config.toml
n_layer = 21
d_model = 256
n_head = 4
n_kv_head = 1
head_dim = 64
d_mlp = 1280
vocab_size = 8192
activation = "gelu"
norm = "layernorm"
norm_place = "pre"
norm_eps = 1e-06
positions = "learned"
qk_norm = false
attn_scale = 0.125
bias = "all"
tie_embeddings = true
parallel_block = false
init = "trunc"
init_std_qkv = 0.0224
init_std_o = 0.00345
init_std_up = 0.0224
init_std_down = 0.00345
optimizer = "muon_variant"
lr = 0.014
weight_decay = 0.0063
lr_head = 0.00516
warmup_steps = 200
schedule = "cos"
final_lr_fraction = 0.1
batch_tokens = 65536
seq_len = 128
doc_mask = true
train_tokens = 779400000
steps = 11893
dataset = "wikipedia_en"
Each number is 128 + 24 x the weight over its row's rms, rounded and kept within 0 to 255. Layers, rows and columns count from 0. Numbers have three digits each. The size before them is the row's rms in percent of the matrix's.

# down: layer 17 MLP down (transposed), 1280x256, rms 0.114, rows 1067-1113, columns 128-191
# up: layer 17 MLP up, 1280x256, rms 0.232, rows 1068-1113, columns 128-191
down1067 105:125110143118144086132179097150108120138095128139134132129133100081093143115133147151100168118083076161171164135136114145120138146127112133159109113125158141095129121146141131147158093114108154
up1068 100:142176161149151123140148136156099102093137121102100115096076136152094132152141099129112122136085141135069115133136136125143115160160069168127108150117143127147154081169110109142153138128121127
down1068 092:115116098140134120181128122180125151102117121175128060101085144107167153132186135114130123118074121154123124129113130156133166090112114166136169142116164103125115152169112124142123137168132093
up1069 100:118134113156118124130118124136070144083067148137127144107127101083101119153131198118120171116112117130109131123119100198120057110097112071124105148080136153134149116127167071127128155114176103
down1069 100:128124128165071090139133115118140118142124149205105144125145167118125152184127150125122111158156096161156139139113126134169097150127130135132079135144137112169125119104133102144092155150103138
up1070 102:132187116139099155157116146071132135106139099114158152167097124142163118088123089144121127131134144103108102145146114097135150153128138139104123167143153128107164145141117111086126147085091163
down1070 090:144126145111132127133150110122158126102131144146134150103146126129153109166098145122131157138143122115113137131079164147166214114108133137152119109134083141109105082134138143084137154099142110
up1071 101:098112143103098138117109138143144091137096126119154139132114113179129145133191123158079121132144157136083134119127121149111122125085142131102102114126154131141134101116150112136150110113093125
down1071 111:129139132121100141145118142132109072161110127130143189124152089145116121134135079189110144116110184082159158110126101202163140124128105128140105124089173127126096118118116133151184126082142089
up1072 100:140114162150127115156112144099163137120144090109145132097129080134138087114116156129118123141067094174159128125150153167100119163131127154080098136169161119115122103133126110122154102087135125
down1072 095:151117111110092132094139133121128113142121150132112102134120166104153146086142131141130136124157125090088133164059093071137117124132138103147151132095066139190140158136132136115079095148146140
up1073 095:100114139118183155126128119097100119122146130152102136072120114156111138143135110135116105146124113096077133045111171123151116117102132072085146197135198143133151159083130138123124092131150141
down1073 085:113114136129156142100135120133138149145119098168139107171116135095124129103140123140160092135128119146154124000124114124138139163142117130168117082112113123121108129115124122163118117131122119
up1074 097:125132158130145126151131097100158133118118135116129152138116138109083123119142152121116136083113145112142160105118180097170120102086122156129137128142152183110153164166139124128140112128099125
down1074 096:152118135139115131118119160157143100158146117143189138126159168149154149113068133097153102156099179125151099093110120123135171107150173111116115126107100096113118097111112130158112131128160148
up1075 097:162073158143127166109164114130152135115124100145109084128127117135146133094104147092136153155115144150144169132113125148133094096100120130157125122118106136136132124069185149125087162181128148
down1075 094:111133127092110115142102122123117092153101138141136141130136143133112148127123132196144129121139130105117077000138159122135175130176136114090128161115158149106136123139110085138131110079142103
up1076 095:166093095131128122140085159151126109140114107134115119148139161135143112127112147120112137142125110116105126096121183109104149131119162140141148098099140152114114112117133185143134091115072154
down1076 102:159127097113126138126145156146097123122125104188160078134127108145095173152135112101143145100137142143154128136081117145117139133139139183132118117156124113118116130130115107155154132147152125
up1077 104:137105135148122108158139136105150199143132105094122146139132137108122118118149115189106152132146147085142145132141120155090136124164134118121112105139114168123140152171124162080153117103092128
down1077 108:131170130172099122106144141113150146108162105113095160177127127133087136148100143156163162131163125164111105138095110126125100123177126117073148181100137144117152101118120088125133181138127099
up1078 105:097108162134108103149101113147107106129121127156117098158127128112060132114104119121117121136150112119183160150132148160118114094102094101105123151123148142094140100106135159099119140143137115
down1078 099:116117153150100148159137122091158130116145108118138095135118164143103090090114147104108117134102126137111107136133181092085137134113087112128104113126094098122142084115152114110104123106131108
up1079 099:149138120128149123157190145098121106156107152138122127108131134108160097152138138138104130128123142123137121129180109112112105119130169126131119098152085148112135186130139170146153103105044115
down1079 094:101127140145143154096119086121146147124132153130136137183118124152119105087114125085115123114157124120121106146120151105145141086122143139118118131104102148129107096159185147135147134137183149
up1080 091:121133142103095149150118092134130143152142150131082114109127094163123091169128150131145137117081144139096115116142158109127133100127182144132119132145132149154146134115144117096111157134170112
down1080 085:109127116135145083121120133124124095174111153133179103114120150136125120080081144086147118142150140155138126099093118150123101138142115116139100114123115128132150081125107109157157129127106144
up1081 103:092078176134130125127138085137069138085137108155118134109103135120133129132153140119110172149115130141117058161096140109130122122105117120174135118109120110142137070149126107130110103122139150
down1081 103:130137144129096112056161103170125131137147132145122124129147120132125126110077148136103189137136137163117080149105128087139101114149105101142122143117154140151099104165120135157130156120093167
up1082 106:122104173159145124143140149117118106088145121131147115127091124139112141104089138150143100161122137136111168133135125131121148134146107133129114152116158080153108172125149105185135153122133091
down1082 102:144149098175150100112108102151182165136152184117142167170144106109105160109139119114132113147117101149175167116133138118128121089114140155132111128126131094108149108121120118124109127119131160
up1083 100:119127159148063166138084110125127150121119152118118118094099103155138109090155120101121165128153097118139165149152134126156093150156106154110127126094146119134147102171179141157085082142166136
down1083 098:116131125140128116163139144130144148113123114138097110092137108125108156164151144128120124150144184134115122107118106093173140122122152159160072150168141126157134126153130139097157147131112142
up1084 099:169124167117138100147166117121141142096093187130090177146079098166082115161084158145107141109131112117160171072116150099139110119097138113114167167100157098100125100095107117144156133110118101
down1084 087:151112080121107141129125104168126120132146090151162112150168139122143142110125103082125116137114130117141113090159141136118120089135134142147122168109110134126142196139138167177123107171108145
up1085 099:162136132167090141187095108130119131082111107122151132134119123167140080116068119121151132153126113128132136143147129097101131112100133100113113170179125124151107136109062137167160065135187139
down1085 107:096159086127153160112123146117124133133134112124134160153159098112115117153089175125167137129119151131112137152099140101129113150177105133137147122067116089116151107137127120165144099105089120
up1086 105:141098130195112113162125094090111101128122116146141160099106111155115162110100159142114133095139129131131121109148133087141160139128134126144091208154111160128132132145133141147143167097105142
down1086 100:149128140108124155115136129127106153094107100129130132155158138123159123142103107132169116124146145075090146130150140142149196098119123112114132087124151124093111158092151116177136110093161132
up1087 097:092140121133136128142137123126155127149133101112135126109090088162113120134157143153127116153132096194151125117111115144118161132137104135089070125117172063140136154087111134159151120088101067
down1087 099:145125147096110136164095142120134077089114131119098152152106129132158102147160118142118129137146110122122069105168143120114112123124132145145128152114155161132107157169116172065106113120150144
up1088 096:141131139120115142138174114123107111063137112122162126117122100195114128132121189116136133130114136144082094089108116148113170117150118092119122120138138141152164134139125096138149134116113121
down1088 103:118084163144143139111151150118101139171129138103083173135106108117150122133183098144136135155106122129167140115118137115111104128135109148152158173151078158098098142139112149123086135099115133
up1089 092:107134122168143135095122140117162163150131130087120140113114109158133138131134117128098125150136145123148110109150176143142116131142136127106150113143180132139154136139090110135167148105155153
down1089 110:141121145097069141115104117129116075090117117169183111151138143121155107108149134163158120170139121101130125110161150144127166156106155131142170114104059110106130083124085137123120105141087147
up1090 099:138124128127137122070146148120117140128158141127141119090111153140166109156117081143129123099103135136154138091124120106130169122094136112118115120141102108119130160116131114136143075122135119
down1090 095:123115133127114125157117082094182150142105141129089130157113182138112156134130135115085120120173144112157136098092121121161156129076114107140142110101111099089127117153146156110166132094156154
up1091 102:105106116100128128135149135088108165136114104108116130098140147148120110104169119129165092131155164087105143115120120142111125092140109142127160169136159115161161113079143127099135090091077137
down1091 105:123130113127206142130140140138102134154142120155117156150127094140166102121084175113133113134128101124132152097095095108115144145130094134136123144106103124141097118161096154177125172171140101
up1092 101:137100163120131126193137132136135118119160106091149130112126095159137110180098105165104113099106127145116132126127150143115152127116113136111115207164113138114131097105099084126133129129108142
down1092 109:141121100162112137120121110122133108158135125181139123143104098109131116162102103167130075104117095150134156135071138107137113118116108112094174159145140116146121137122142143153135137140154118
up1093 100:087122135128130130093162155094140130112103166120143116113155122151136104121120121116152124120145123099113128109122140114089153138181094133091110139137150122097133144151163097131127112142127134
down1093 099:159078105118054110135135117088108114087132122125111114165127130151133125122153103155125147092119100129108100105148103146120127090119102120093142128113110111158129105111148117107119128145122124
up1094 099:148114149096164146152127115184119077168141123111133117121138092090135149146084145131121111129114154115123184128117146157090149163131129114097140124119096076130129178135106138141123133145130131
down1094 101:071125094146114122127082145132105111130107154122137112094153141131143163160130117163119133122141191129145160112147175114199136108141149135129117130118107172140122093152142116114128134092129096
up1095 098:098139123156112117110132124110118117133157097153098140118118133113132076134118153162147127172134143158133120123114149160124160086133162125114154139128162165147146092105097144127094118120135112
down1095 096:099147099092086092111091133139146130136172162133099130098144178158127156161104124137133116122150145123111130025132147124130172110153096123128153121123099123128134129113099136165141133099098168
up1096 087:091096165156114138111104150098124132116098112130132170095128171131133159089124105111153114131155102129138140121144168129098077098140182125140138152139104135097148169159100119091145106136130107
down1096 086:127160130104140120155141139126096112098129141131130144134118126164098136155152127092149146104139153145134130079131092125141157127127121131079121085121153101135077124172151133098093142134128131
up1097 106:121100127102083163161177153139130119107123069099108152143106162114140133156135092132127117158158094135105127093070159174084121175123149120095123118137124083108146110096139108141151138144162123
down1097 096:133132142140154110122135124107119109179113158135159168129096129125090098115096148147102143157119123096130128122147120112098077107164139134150105144140094089110160114167134166127144101126104107
up1098 089:161079116131122113172104142120119089133133139141120090114133173137118125081122119143140142112125121138132108106169157132121124089131119133113137126106141151126124130097208091170116073188114109
down1098 090:166145158120156103103114138102117144138161111127099095149143122145116134129157146114119134143094132159119137108104100114132126143175135140158152127094094111168181171179105168094063123133065109
up1099 100:154106122142119145088126103130115135144140111112164122153063101167131149127127107164158106138138116136144177082128121125145085097107118148108145110124130088134130096118114132117131136121099167
down1099 097:101144148138140157128112146143108084100173149129148141175156111112168109147108128120089117127125110118129136145090115151124149131123158101100163076148132113132138129137133136124120104157139148
up1100 106:094097083113093148108100128117096134130136097107141084103142156109121143172140104140162159110095160148106156150114128118157095113156151134154160144113135106122116115130129105140148144164107096
down1100 109:146134127100140092126126172152123118141118138149130117140123122174109082094104129162132123091119089153191164134142126101165128141117130081109084125133145133151125138123141162143118110137127125
up1101 104:148108099138107139133145111103116142098167096147091147137146105153132134152091136112138113149121148126102109155142156108133142151106089093186136104108132123141128124121147085142116140112110147
down1101 098:124124156131088107139159126123107153151118132110138113110096146125094157139101078105174147124149143140119074139153150126117141141165133137112137128143131107142148105104137137174148144149145114
up1102 095:155101154126171098121139121090143097105125139120130103167171101137128172150137172075125127087118103160124123117111124133090104126103116132160123098092161132160128141116099143130111136141167131
down1102 098:132119186133133111140143165127133151109119143101125135122151096154130113123165120096139114185109130078142111096158147118153146119100114134154116089172126138106134105146137134141116141160093137
up1103 099:106119163108082112157128146101150140090142124150126125118094116132123149105119137125148153170117126161142135093115098100151128176139124137108093092081122184106135114127106120121168168119167165
down1103 101:159129104122167102127070106139110117129128117140137117082163136109138107146083125101118112157155113116089178104126153141111133138166140095107142185135147126141131159120164139131110150090160132
up1104 101:086114129140127087096113146134081132139098112119137087159152093139076131105182103125164119130169160134135138144150136145143115132117096133139086119143156101147070104115183134134173129135092153
down1104 094:134114124143098129170123152151088114126147119152155134119144163098119102107134150098086136171119104154152078126090184083116118111117141098131107153148146101121149083173157135180164107189129099
up1105 105:123119135118152099137177146133110129180086108124128126120143117088107159160162109099153114091127162145142155185124128139152129129103152110114129138172148153110124145122127099135095121108122137
down1105 110:135133136114104119165118136106121122181139108148119124135156139129177133104143153096087159115083170149126122145161133096135138088115129099153143153165158127128090136110122136157130162124138146
up1106 107:153092148116129170119109135123155135136126095141127135122129122130113088126105079126112140116178113127122172155108178081118164143135104125143152133136141154121105128111129149112125120106124136
down1106 117:148157117092125100145164141122138112114118133095142103091098133101154153096126181104139131136124131145094152161154145116140134143109130107098149118178158117168132153120153155144092117112127127
up1107 092:164085161130116160174142125120143120141136124114178128155136132152102104143106160124121143173127160130147114162110091144143081124169098091137132160135104113124080132139129124116125110126082130
down1107 087:105155148095117110101141138133132109114181105158147097116125158142129134117162120128091132097101121117124165122101179101107146102126156126096129155131137105155166134095138146111082131115120159
up1108 097:094148134108111122124150131156103122116129131127126121154144128116100108091085118124081115128175137092095119133106138119163103100144123096147125116159158091111143112098165152176133133123152134
down1108 104:138153116066111097127131100153128120165128092126100087116131109100094154118138140099104176090121148110119141170114140100166162078124113122145115100117083124134105128117127152126129132135146138
up1109 100:134125122125064157178132139113123084094146149140154112153153119138117118161113137179144106153164126152141099125151130108105105111105133155156110156163129096134127076078115132101180153114148120
down1109 091:140183115121173166093107123170109086137119127100096143110093161100102121145094100101092163108117171158114145160108118171117095116194132121139114133151127127097134129119111107139135123103122131
up1110 099:120174086161105113108090130170120144124079148143129130142091125130134142126191100123150129127149142157097120127118127117110076110149130109101121106133135135092120113145172124135104120102140103
down1110 102:126088129138156125089093127081091095124117106126125076117114115093110090130131115153168124139076111160158150071128124148115082147138147149142119169153132138144121120143114096171094130123083107
up1111 090:144147119166140118114115128156113143144116129138078114145081078122139151135143166152142111086091064097144124171126146119123134140172150132140113125156112166139145149167142128095124130137113122
down1111 096:129106152094104126171152136099123139135148116156133143111147127103071129165143124088107137131140170150107136099121120127127121101122137143103134160126137102110136092131079130122104181127139126
up1112 102:121144131147135135143119127125135122111114132119144102155124142176047091146117127151122119138118092092128105119168107145106111125137142157118094092117111148169124109104152122137130135099133130
down1112 096:112115091149121125154077113126143063126150118131145139118078174123136125105137070140091150099138157112125093154083141109105135069142140159104158169157153113141102128100125084126155116141097096
up1113 093:165107104141128136102087106127124105077095159123146148170132143133100110096152135106096151133069154127122155131123124109137120139152170164114115132104177137082125069088147148139115159175135127
down1113 094:137145111136118089114103122152117123099160138155122142110116101111153106132109134161160137161084120147117122151127165155106137144097130120151153152118117098185159165141151101131175119167119133